Part of a small language model's weights: RMSNorm before and after each block, capped logits.
Each number is 500 + 25 x the weight over its row's rms, rounded and kept within 0 to 999. Layers, rows and columns count from 0. Numbers have three digits each. The size before them is the row's rms in percent of the matrix's.

# layer 6 MLP up, 256x64, rms 0.214, rows 200-255, columns 0-63
099:464549509513512488523507532522469500503502503484492519515521501505467469519512482473486472503573522486531536481526417458488470503483505513505473515482505539507528502513483528514484521507533491
092:506512537470525436517481523498516523505480515477500466498512528509475472504510490473501511503532501523517506500495482496483495477540454509518501514420499570479498535489522515540517507507497543
106:495517516516472492480510467478524478496477486465521481502511532519478482525482528484485500556507544480487533516516514497487474542473487479474543470521476514542561528470493464536508534479515492
113:493510499490535476510505485489549493495521480481490472491540483467520496506482569503473504534478488478489484544478527496491470460529464520511525518489518483537490472471547498512492481454552510
099:469525477474452499497518510506483475512502516501515496512513522511516482483523492529494473483458499554478481507524567561502521515528548483503510514505511503528477523503560535489452521486507502
098:476505495475547526537510515464553509469470490495490507444484511510501478497512503535517471504520507502505476527563487523466507479507477496532457460489509484529520462482523528501478512481477458
107:462505504480496499530515429460456561464511483497468504503524467543514493484507516498523475538513478524500492502514485526492523500509519479484532469467489499553513536492496476483518520529520477
114:501506473493469560475493485544494512494486493510531499454498481495516501524453465499481464517505485482473540475497496540503529520487508468508526433529496511458535492508492520491551485502485468
098:517471497493494491519462526503476528541490447492499503515509468473478491491482471497500496483528533524501486497471480480529514497478491547425505483532542533550494484487474502523539470536486502
101:499517460502518496446481473530497479560490540482498525533464488514542478520474481508513495477506519496475482480530479514465499532522449553532517526509542497533460487483500490507493509498483488
089:489533486477498481532496459507519503560520486495488480515493491472489527563489500469483496495519528479522517497461486481496474453483529502482498503532478496478472479485492429462515515528512453
093:461506474547514475507517500483481473443493508520493552472484493508526496531467513517497517463516513539542459479500454499508523495508542462439502536491498502479495525538513486487493503494518495
092:500503498532545507473518498518506434486504494493494478502494478511505496463484504483516555473498487494446486526512499497476512540510494488508463469489455555512540474517455529542532520491486522
099:495486489532494498483495456450477495457516461520476507528534455523515474528512494517526475499512521491487520450486485539487484492523488484489528555542517490501509518430511519510515521493476483
119:503521498460480524506478517453514505550519507541453531474532512479480502533495444527493488479491528470460536458477512498521492507478508469474486511491463469533489547486510504527491484504514498
099:502501476474531517480460499487540467497512508497493533499497476525475506494475488554495490510510556526543522489493507466509519500499544486547519503525459523446457521534504483502489482523473540
084:469472517493434514484481513490531536486500515501527493492489525531486494482506546565489502479504459521541510495490532530498537494503469502521543489499478487464517507518557503494487517495541532
120:534470524468475504494533512517495510473546512569493505504500512524567469497497519493533506520513530527529498504459472567504513496482508510508454515486520506487505525466522500481491490540492501
107:463538470521510478458496469492473474503544482540522527497498506470471513528454485507497480462485533509467473498511530507502508515484453480499463514559507510510495487502462487490503494469499442
093:495533514538514530513497496477534498534495522484508505517521506431488513449479499455464487547469536511540499519526492549511498506534464512496475520489463497519515486493492458470503514513525517
108:525497507489473471506498503508531497470471489511517510493521519503558488511522474476519483465526486515444460538547500523513541498468537518480522465480496504519463524471487477464472508491484552
102:519533529491473520511523489504543457485535539479500453457486500512494472512504509486498509504503514505490488506542546511569523477503504502514475477512507470510489513483475475523486484479521578
092:462483529521487492517482470455507488499499475504502513513570512501482504518456478525493509530497507459481490516486505524491530494526507516572467483521464513490473491452509519498468558507478505
094:492506571485519522522482501506551465478464519516462453515533488457494477503487480484537506484494530524515495473537487507445505516515512517486475529481489512463511511539517496506475490477476533
090:518501489466537515430546501503524510484528509477529518550455468499480529496546522496508496489501513505520466531495477490469503475498480508519488527472509487500538494492521455525487498468444500
090:547495456497524539493482515484467479517498504523507491529508494503476576502490502524505533496494481509520509502526535478533527480496519506482459502483494508491458469453460523463532543486470513
098:523468531509487479504493499475494513503538474567467508478497531498512483513473500500502545487573465506502485515473498509541520531474531450482528485512498538535488490507484508512482490522457519
090:490527481503500512500467523479503474493448472487437466461470507529511512527497496479486510509520533503440511448508531531463495494478510506494430501523492538504536502507479521498486516493498511
090:482500459504494492536471493520516525513505503518467525460486476484501501535480467500486498477503508505447513477495504552514490548510468526451484469488520485540536478484448459518533536511490498
122:498504481442552538487520513532475580518475502490533504506496485482502502497510507520497510484523465520554486498511470507527501513512553496488497494460512473477515510517485472446508502518525473
090:550501493462479477503496445484513479490479455479500494493455449497522488507507480543501518501463524516486473533511539562501514516490502500528530503543496472508540491498531495528526506471500476
121:532510538514489539527505530503531507527483512502431499495525480550492468513446513512474463483506499493452514490478530468502489501485468490492505514468522535480488497499505558465487480498485470
094:498474483498498515541473533503561518511478512469465511488505512496511529492494532463541513519518498519495514550498506541501510467524515495488508486544475489454511501477498513514438524516528443
093:533508531493484506535514488477509502490505507477511510533447458529524453516476497513477472525468493532537506487537516504537517479508509487463507518534510458486531494490456499438514468468518506
117:523489478498479499479478490518455525476505496484519490509526483522498462529470553510539522496508511476478491511505523485524571467487455477522504517483476477490456503509492440531470516537515490
104:532425515483489491483524521527486491501480498509506507523479472509504481495488511536511504485496536557491486497441478510492497489499530479507529506512558555481525472516520457466472500486518468
106:470501472524522512460511507537502461489511555557512493467485499489514474497483530497430510461557468497536498488459503514510491484505540516489523504507500470517481491509524543519497480488494502
097:479533508496489500531492462478463459474487485455515463481478472526527520512503539495514501481511543483510482477478462558510505473514496521470515494541490504508484507480544468471550467485494483
103:499498489490489515536493536539538541507475516515472474490500489488501444477476515521483512484521516505523511490555524530520493523472466532476498499522509469559486494508487475530433486498494537
097:420488505476501489509482439446494485493474480514492510487475515529513479504477527489496506480533473503506526494508525550488479510506520470467495515507434495508456484480511490519483481536523517
085:496525470511484492529508515481479501503538497504454501518510478488464523493504491463510530496535430492476475557472509486478500504520458485505498522475486514498473493430512527480450527519523505
105:500500514463521470505497461488497469504490502456498446518520480496450520544497483499504520545470460542502500486489490502437504473512503548531509474459489469491546511505504491481517492489508534
098:541498535477485478501523471489489509477469462527512493510526471550514521486506467500454499469472472535491538515477505504548518521463526492525519489512512524529483546459487506504503505505508560
100:457522483514475519526522459481515559490492485483470479503508507515506526466467474515504472538513524520505564498476501505489493543491432497476489527508510505495493493495486504482467523551501540
086:482478473517471482479516485459518515476459485520515481513522547506500504499530442498462490508491514489502524471500489508543488536438529462495486509539501515532468492479516512492483462532455483
094:447500484480505489489474499466511475479505464486502476513504486518466470495479455512505532569482488517483514505521449515521478488467462475518487522467530463521530472482495505516483450488521529
101:496519522520543495502480469498503459516528495480520455549489508525513488459507515465505516477510496540505525460504454530477460500491478524468533456477524526517516530478528507490524538498504463
094:533530525448456511489506521532493515468501454569480474502468545480518470527506484463494479528514501487475507480507486517527472512489465497515521524487526488505469553495506506491523517496470473
102:483493531506509551486504524451500530458530456506516491482469478530505512534498502494468456486461520520543479440511474523518441493510498493486507493521495498479471469468483481493523485501523495
099:500515504480532520490531479491489484512493514507511454548511511499504457455504484538487475518441511532508528505513528494505506507486518528522537490526515469534508460511534554488497528441522483
094:535472562502484474501539499534512559520510486548514516475510528474504529533464506488507485496520532500494462531497504500480516483491479496487502502528562463473484504545512479493510487499540484
107:505509487463474523506487486500531527519533505483492533427520492512505506516488525506490524501484496484508466531496560450503593511491467490520494486494501495468515493481471484489504498528513469
105:481467479477474512528506459501540493495528507485501466553471506520502501506442482547511470530482473478508450487504488482499440526513531503473468503517492506496505503505530543507490471482547510
085:542494543496468514472510472477534523504461466503466533510512530468524479508480493469458528453490518527513478448477500490512517506509537486499543483546502490490489529519537494512531505503486464
104:500471469540496514437549501476532476475497503477472524502526515500500531508479469539493503516518480525484566505523508501497466478486489506523517502465485474529475460544514522474509481497524534
091:508482508475510512485525500523494533492486531506517475540477524530550487461481471460508471471495463483507522511549477518477452532510493446503488485471513532501474492500521523497536476496555487
# layer 6 MLP down (transposed), 256x64, rms 0.0964, rows 200-255, columns 0-63
092:496489502535517522554454503493506497489488470502451518483527498469535494542499551481507480510506505531527502499472535462505510545520455504469478471525476467514522503508460498530517513487461481
091:494522498475501504508472489486489482517501471492495525505456450507496517505477545480551478512498483503512470482506503451530554499500518513464504514528493490447560478497531515446494513536528506
110:508504486507486506497489500477507486499516470515490525494455532492523485477499424485486479512467503515468495483519464503485485440514485522471495430518514528512456486507495480498458467470541524
106:523460524493504482518491498494476501523491527536504488484496499541493457526533499496442503460492489470482551530501503495494556462486526523477498543510484510493474494480555471542527498490505532
094:497479513520502486570524500477501545514499450500487505457450479478489473483488471485459511496512504481541512501526467500497503491485481541513540517522482493454523497505457509533458501508514463
098:494516498476460461513452531466481499496463463519488509492501441528507536517494492448448514466489503511482493477493463495510483531494493500487528509496522512511532494507483449474543497456480510
108:496515474458510533494544504496518518506486493511423517506523503483485453482491498526476493489520498566521503502511478460558458508485499521529504539448520494489475499505503494507507545511502506
108:540472497525499523434485505520494482488508510480531456521513492508508502475523496527511475525451493517518483497493485560529507516507530490561519503456528470503463471549479471509507518503488502
091:512503514483482481507529479521493511472519539466515507519542491489494498519559523531469533505479504487489454531451523472521528541495513488513492516488494456470506535517502514513516510425512518
100:533527465494495511577455510463470502477523488528522552463493493514474481494505514507500490508535505479498512513462507503508485505516491493516457541514513508506507464490480473522516443453516475
096:456521543517524518501473443471509506520471478450515501529457519482494473491512497474475568521455507512519513497492516466489495509520499505492543500478510506491534510472507470494507485505529552
099:497507539512514559479501493497497515513492518495531513467500507484531567466457470505517495532491504486506525521492520489434560527523464537527529486488518496505492483456503515483508505502530512
094:515501510451480495529494479490473506478473519494519495512531543525492496544451457522478495499460460552552490465526517498473502516483511512529497526475497510472467503508544487490476460493504524
108:437522499517479490527532514496531493489485508491525483479490526508485495475528463490507490512524518497468493558529487497511516523450480519528459525487491516562495505530481448470478474515524532
103:522463494468499511494516486523492478525486522518445522504481508456463477531482462478501427442481491487480531442499509495486473502483504465482510457483499495484495487496508503520489538489471513
095:515500484478501464478540499486474475476486488494541484529450480471511505491501489429544523486497511479489497495495503503469520464465497508442490502499470457531520466483517467479473525460501494
089:534519529494541494560521531456493499510498506533483497463526482504539508511472492445496505504466487485529490474504510505504466446490497473459517498492444489518491515473485469460479489504479475
111:513440505486528518484494493530554514520555445509489508495509532497540513492480449483517476514529551507480489519519486523530495489500494534461483543495511501497528461472504483513476508476514490
106:511477520480521443507499523498477488449525511524499500521475485498482478468495508525464468465458441528510550496509473498463549524476477496512462507509506503504491516501501449478532500486475520
097:511474475474476471492513465513468435538481521499520468522460490511515518537506495529529488443512502514469528480464524452511502485493528500533509450517468480485508506483502493529519500491510536
106:489493506529495496512487486526492501491531503482496476481434471559509546503490483486503490475476477531515497462504473521457541533519492502508442478496489489530508486506535551533480481483543504
092:504494477498498499511470521505453542523515455509503540519517482491506495467529489518500546481455494494518489531503489530461506495521502491533507506476506518499510468523552528569474517519443489
093:550479500527552496512538535513507517523465478499508518491464486446547498500498466499541502475505485534479494474515532468508495505468525473488514511507540468500495506506534487493548454468510508
092:464521507549491489486506487497480539466536469470475490505463509514516535509549489507467510521474500521493458483465510499501540487487501525495553557494481461538501480478502474469497515505491538
093:439474515486485491506504538494487449525537487528494497522533504544499514475454497470503506495498501460542521497535496480529457538487537548525498528505472480504509481481480514484477528522516479
094:481563543488456472509477521525524512478470510486501503476474496505509485508449453503475519504465498497503501476511510492492541476567482459510498523492504485465516529482492472526491482446505497
104:507470522458499511479505501500489487483492501507531487480532475559428518481511531511483509496483525535502519504504502497493587523484456527506468517457527509505468495525511471489504512476503511
089:452482561521494510489534484513508520515549487479482525498534516488515513495504524501449500509492500466489480510489477556481469444531470491484538478539536513504505498473549500516521498517488501
085:483495548485508490492511446461475500488492472521479470506459513494481468540498501497511540514483475525520509497471517522503547460457494485528503518498551559499468510495462519492460502481512490
123:450505503469512499500522514435550476493505519531509521569485503528509509539484529496529475516510492492539494524496460491494454531492531502488549502481495465511528512485499519529501491484534497
092:473512526498480544492544535551500492526502560526472511488522523479485483452516486472513475486524473476505538498491477460513492468481522490488489494473484503447459487496469518482481474509525527
114:503463490476507524456464511517506514523513497495482452471540533533503468540499512515514501480505435490480529504481513517499447461523516485531535494505507479525494483495483520525547494549504481
100:466519496492460537496519473501531507534493509490521485535503486521480551522507528465479471504492465480489501509540497470532496491464503526505500502448522486564468496469537515519509520489510553
094:488514503500498479476510444476470567558483464505512482503483533505532527501521458501498502496478526483469486490476470477536540516512516530501510501486488535473478512528537532542464487501497496
115:522485508476500512515535495489537504509439507457477530544477435511506521461507461508503510511513487508456538485485477479521530524462501510485536491512491469525486489539509520503530501546487510
107:515525482503510518466486528475499477431471528495510473482533476540498472555514486485451493500536469520532512524520535470503480509531534469537484530504505505520519531485488491521510504500465512
109:478495500545536500505498499462517480521550496492496472502471460511479517414480504499471511509553522503495487473513489488547488520473543474504492524516518508469519532541507502512531490504521484
093:498468479524514475465526476538471475519506538504543513524519533505494520513488476501476496525501514469480535517542510512448466496518495492496509494448494494481478476495469509474524495577516469
102:505559505506500509525494562514475475494464501522469450477493498504473486506523501483476515494463480484503468520537508478484467526504478488496508513456516534535470520514474467503441499527517464
100:518465488499499502484510537498452519486479535487498479517498515451523518442500458507524507530466515488485475461501499461468519488447491487506529508490534512514498462529495450463523483489471519
089:479486489476551460507506512508496534499516481489535493493475468494541477472466490517508488514526473459477508439469480484523486481486552516514509476512493506489497483544473478500556473462529512
098:465495497450511538487518546484506457485475511503498497560508483498512461474503465495531500482470494477478510507531508480555496505504557547497527493524535499525505498491495479536467497520527475
098:465441513533514497505498509474497474457510469467515521482493519542525513493539548500502522481518488470495490502508458501532501507558472474489493497502482451479518504491437509456519514495501514
103:471473501471510550530552526480480488530490511537495521532504510515487517481482483499529520458492506491480456473463469479509489505508507500511530516542524468527477529484525513471514441505511452
084:477461512488485482526461518540518478507537500526511508462512510496476476486465507511522517465487507548443472515491481422492515478500488518508484475512488517523488509488462513448533521526502498
093:520442548531468483507488545498533498483484482500469510508523527500556543503524529483540505481523519489501489493494563543501521481487514506482481462509504526482487488499477474527541500503468504
102:511526513499513502513494497478490522513468523518469501480536472499491504530470513523465450501492502509484469553509540523555480477475482477525503524457480508508537510483447504523442508506467480
091:482416459488482489487504449496500509490476496473493511507524467473508487502512498522481554453525507490530507528475530486485510477541498462497489504503480526482528462487510493524526471546483517
109:538533557540466541527513490502487502517502495541501464508523499482515519467555478479506509483504534466475540513493535486496562493475511483498446489497499468514495499508534511500485498505466498
105:491503517525518530517443504499496541496483562509538528479466505460493511491489517456551482486480513534557477474521502516471526506470501457480482510481520505498471478499523482513505510514457499
093:469501481483543543511518524518532475497466472439467510489496464494539495449502459495499520503516474504493535493499508453467491534491517475555475497490470536533509504481509501501514497507511536
107:473497517481524544474521472514545532500486476479541449471523509491499472519496559484478534508490488530518511518526515466522509494476477488454472505477488475529490516481498456505489519491472452
090:498514461482514488493517492493499479521455527493550510443470484500493531497537490492535507502548479494510531509474523462426543510526466521484509508504492501520494451530457496501510492495491501
093:516507507443530477501516550541520491472549526517449508498513458525512504512528528498484476490534518487498515501513455473502544505488459492509511509477483506473516471493521543484516455524517474
107:522504547490486476503509440489468487456516463545516488503487512523509453481532498463525515505527519510488526511471572502497519491457476514508489498538481502529535495480495462524486499487516491
098:535518532555496487495481495505495515520500457502459483509499444484502521516513520495485514522531523530514469508516568489508492509517515487443518511516485484534519487482474501528525550456509469
# layer 6 MLP gate, 256x64, rms 0.206, rows 201-255, columns 0-63
078:496513486458522509514525505508490524491504495505503533480516492482512479516517523519506478538492496509506494496526475535483504560537476468600530493498531487495502485529435489490514514525531499
105:454497504496471522444494488518514518523471510479468479492517492544521502528490515498507510480519498509490469510504517527540488536444501528478530549516487490549499474429504495485519510532524488
103:533500476504497461499495517533478505534513513501530441495518469466507523478523491528575504485489459485492522510509504517517517510518502508534490516544517472510461505471513517446531524459492521
090:503489432508504498498477524477497505504521514480485521526558537498545511499518516527531450523464454523459507511484485492440477460499479502522481484487520473508498513482483520477517492476531510
109:506532455502495526491524493581520517481508521445476463512515535491461496509504507525549528487487477503515487515487537535506536504505503463501505464510494498524485503488530520547466507533493507
102:511489486515476486487491478539538493537510508474516509522498481514452449484505483507484525465492503447558543535520466477505464493525468502520527470528469481512479483481513524533465517485501511
095:480493512484499504537515502466494477480465465478501481503492538490466514491507553478524534485522478496486446486481518497530470490436500502475512504475492545509489467474527504486522543546541484
091:462496514489489522511486467484501470505513471511503543471489504492493489504490474490528495455478472468537542483492485543495543488472476483534497491501535542524528458467521452469488466540482503
105:475520519454494524487490471517527473521484485529530477513493505525487502477478486490533507527482512455467517491484505519446491556499541459510514511497485527498509528491436499525497456508549504
097:466506524507483498513492457445513516455502489477485475531463525516551458478516519449477502465500501532504475488466543473467468515536499481529493492488545495498509502463511497492517486482530505
101:468452514513530509504495506508478485496491546556470524512509499494510494533494491449491510525498540513530485508469503491525490565517529506481528491461508517488460519557501515449508471490506494
101:518537486506490499506513447502502506490478489429507517553481506502513460453525506519498534468476492561497522502523475512508534521485483510528474490493472516492451502490498462549479517488497500
111:513476482509492485521502472529573513486498462476475500533512493498505516485466495495496454500503461517514505490465530526471492483486549468521515464503558486498556508466510523499529501506480461
106:542477517468454506518473462506503526473486519507503517451507524476499461481503468521474456470480522458437512471505529494513525559516513478502487498495483500483500462504487490538498535491493493
102:501468482453522483451455503498510457490495513529556516535525508507510499447492453453474509503511483492510496504485458548507542455483490520496485495524498489517465478500511486511473512508472494
092:500517479438469517521500506529517472478495486523488509532448525521485487516512446488481506497512498497477486468557494472494475484467509498513473514468548518531450483526491474508503477477468465
100:489482530508519506493469479513521517542503505454496538505492526503463465538507532482476474500510502522506533511493548467545467507512470501525499511497458500491537438546490493538533503522505481
106:560532497511483480473539487490463552460496493507515504471510502466484462483501512522512433438485484540489494522494501466483512521481485510506468525511500481483510520487528479458504525502475495
099:476502499480485500524519506525458442514461518485502480533499503507509502513518506500494531453529496509477488479478530474495510526543540518485499443494504506499511490498432467487506572509493526
107:521487485515523518460512500448513500486498532499503505534511526508494522514518473540501488544504517505493496510502532488533476520462501423487503537457506526521483523477483513440465508520492542
101:558511484506445496489503503513525480497516486510489477535482506512470474522523485503487514530511480491503520471500499487552484499484462505448448504521530489510522535476418482487514478518522485
095:525507540500436554514493461501492506465460462496472546509487508511494501508503533519490484494538536480515500451459511479486491521507514504494502498473514559535479485532483500544491492490496520
096:468483524532549494519511501524491516489510425492541490504520462487477509516483487480507513478487528488519447507493514509521559486532489525537492511487522441523468507501480529480523515530498497
103:497483451521491467493507549499495511506484541456460477524511488510483549443533477477491513520504488435486486487512509448465495464523542513502472479506496485494495515493496489489515522462488497
094:480522517475499476479512558527458468483500530495502506487511486530438471534475458520502469485478489515481526468521523478521547534535478521501497506476481496507481496475497519514499513546468462
096:470521468464469506466509475502477458525457479481545504520489527487508487479543536480494479479482525497557485536473474502485483494509505486557499495497503504466515496451521488501551477511504516
096:523483480483509507499490491458503495498513506516500469457485483533481534499534448498507499492514482472525519483548527465505545572494518493474464497497468454509495534531452465498510490499484512
093:500503504485483488495511534483506469496508500480478515524472438472509507500481488484453532490512494506563500497518520514515461503514518540495484492513502451496467497513523550512540515547533438
107:515504479495550476457529493509479501528475464450511479524515437488442512508494531462518514491483481487544493490478514540536499523488520496473525493477521485535504499507471510493457507532517503
100:466464492470471504456502503466464476503509538531483458525493492550479489460493506497497466448515507504511532501481497469496507521528495428510522502492486499478500494501495529498495484457449523
098:510494486487530445478440518498504505486482459468504502461532527485509470473491493508494498501511526505534547492502516495548508478476534446513542489538482498498479513488501503520460519556492483
102:519484488511541478452495497454497492469477556441499505491480511492518479522442497506540532514503495517496495507469496535490505508504525505502502461567496495458526478495489508502498506509497441
098:442488500519501509494521502481504520532529480488538476420526523515505510514503467498491466475475524489488501481424512448507519524481504496484510539500476507504512501458508510488471480496501463
108:530462516503510526492528527484515496494539528496527487505502501480482461488467512495516522527505469493498469501432537482543418510536506530513537503490490502521535531511507505494497517505464527
103:537505470460515512462508531505505470509473524533515516436469511502512476543549494473480491465498502498522500492499517482490462501530498452523505525544494492497533513483481479522442513537504498
091:470487514525487503490522510486510430477523467481504474508512519509513510468459499518507516508470496503484465501501543487512509498458568504544502546499519544515493534538491494443501484490488480
098:498502542489469472528492477500513493511527551500477505500501493505485569457498507478499519478470529487525453518518527445496488462515500496550522515451480531522515498533474491510503490528474487
100:500499521532515550464528512476512478511524461508521544488504514537525480497497516496484523472475536546515482523496496498511438477548490486546524473457480490473511502489508477472483504477467474
107:542525499480497512512515487532538479492491486445469514504510480453500500461504521513499523526471507531516476477506526520510531494500532501546510465496433536497546477528515524505501543495518472
094:553499521527491490472506474525551469466506525496524480486504516508500532520496494479474504444477522509513501497525487543495517550517453489506474501492505499545488519516510557490476458459471504
104:494524484464493519550502458526467513484569491504492482486477467475482473482487486483506525496512493533539500564505494454516513471462491455480493478506473497506473491489487506487537489503454494
096:504541480479481512497503457516574511523489507482484541511502496492486461526471488445465496507482507488485491537504523470457485506498503507484507472453471502534483518476546519526491535505471524
098:547527525520507482502489471515515518480536483450509485494504487458479449529522512496477488497501475489524492529489492510540462507491514534490474464466432512485513453510463505516473481489509535
092:473546499483510494502470542486497472476510515500470490487506482513499498467525501497536524503513492472537509481518510542444526442523522504475516535509511511483527492423463505528476484493533497
095:476504510465486485518525460484455528490490503512483519477514439454452484519486479482485497492516516465492510491489517475496468494509532541511436493498523504517469506521513537462511455506537480
102:483485492478490545545481486495481516507495480487524494506508497528455494469508545524497494497514494490527534542482547512497517496509495542505493534517470473520481514483465512516482543412490527
097:495535546472490476470451519520484523512493489454512491518448540526506477525481473520500523495497478523489512511486486540495540523522447508475511543468487462459522509499480504519473513507535510
112:516497511511469442481528471513504510491523484504511523495501501488498539491538523494501439459477537524488493498498537506460505494513484522512472485510530482457521499509466497474507524432559491
102:528504522524523485507535484470492500465509537484483532518432483502492503479470509531527501505517516489562550462495498526511498514488534457469485492488491459477512495498519516525485522531449501
096:479494534521519517496499475492488463480474490496490504476478468506562486503448482511558495437490479497513499506499487504504506506535515541503533507522531477491521530556484516488518520561510508
109:548468487479502467493501468468516527517501489484471495511493486479478443492537510481521459469492543460495522471452498494487458505508542500522495492475486476468515461510473504530534470531479503
096:509516508481504476507477478481537510522449484493451474483510467514509499497460506496497522474482487528489497500539451511479478480482530477501450469517516469504495562456537518516501523494552508
099:543498472462477486489456545552498486526502536478467491514483472482512513456522496523474500494504549501509524478537496500530523482471514520494501551498505495493517487491480507539541499449487531
103:515433502487449490518488506487512543513476548469484478470497507481480517502481487513519535472486500527452528513509485480509470490502519491502508509515567483478464495490539484459514499451482509
090:509487508533547502459480500538519511519518473472516438478507504519464497494535523535490511500536553477505500495504487519469489504516499471488520434512508451539492512492474508534525468497523499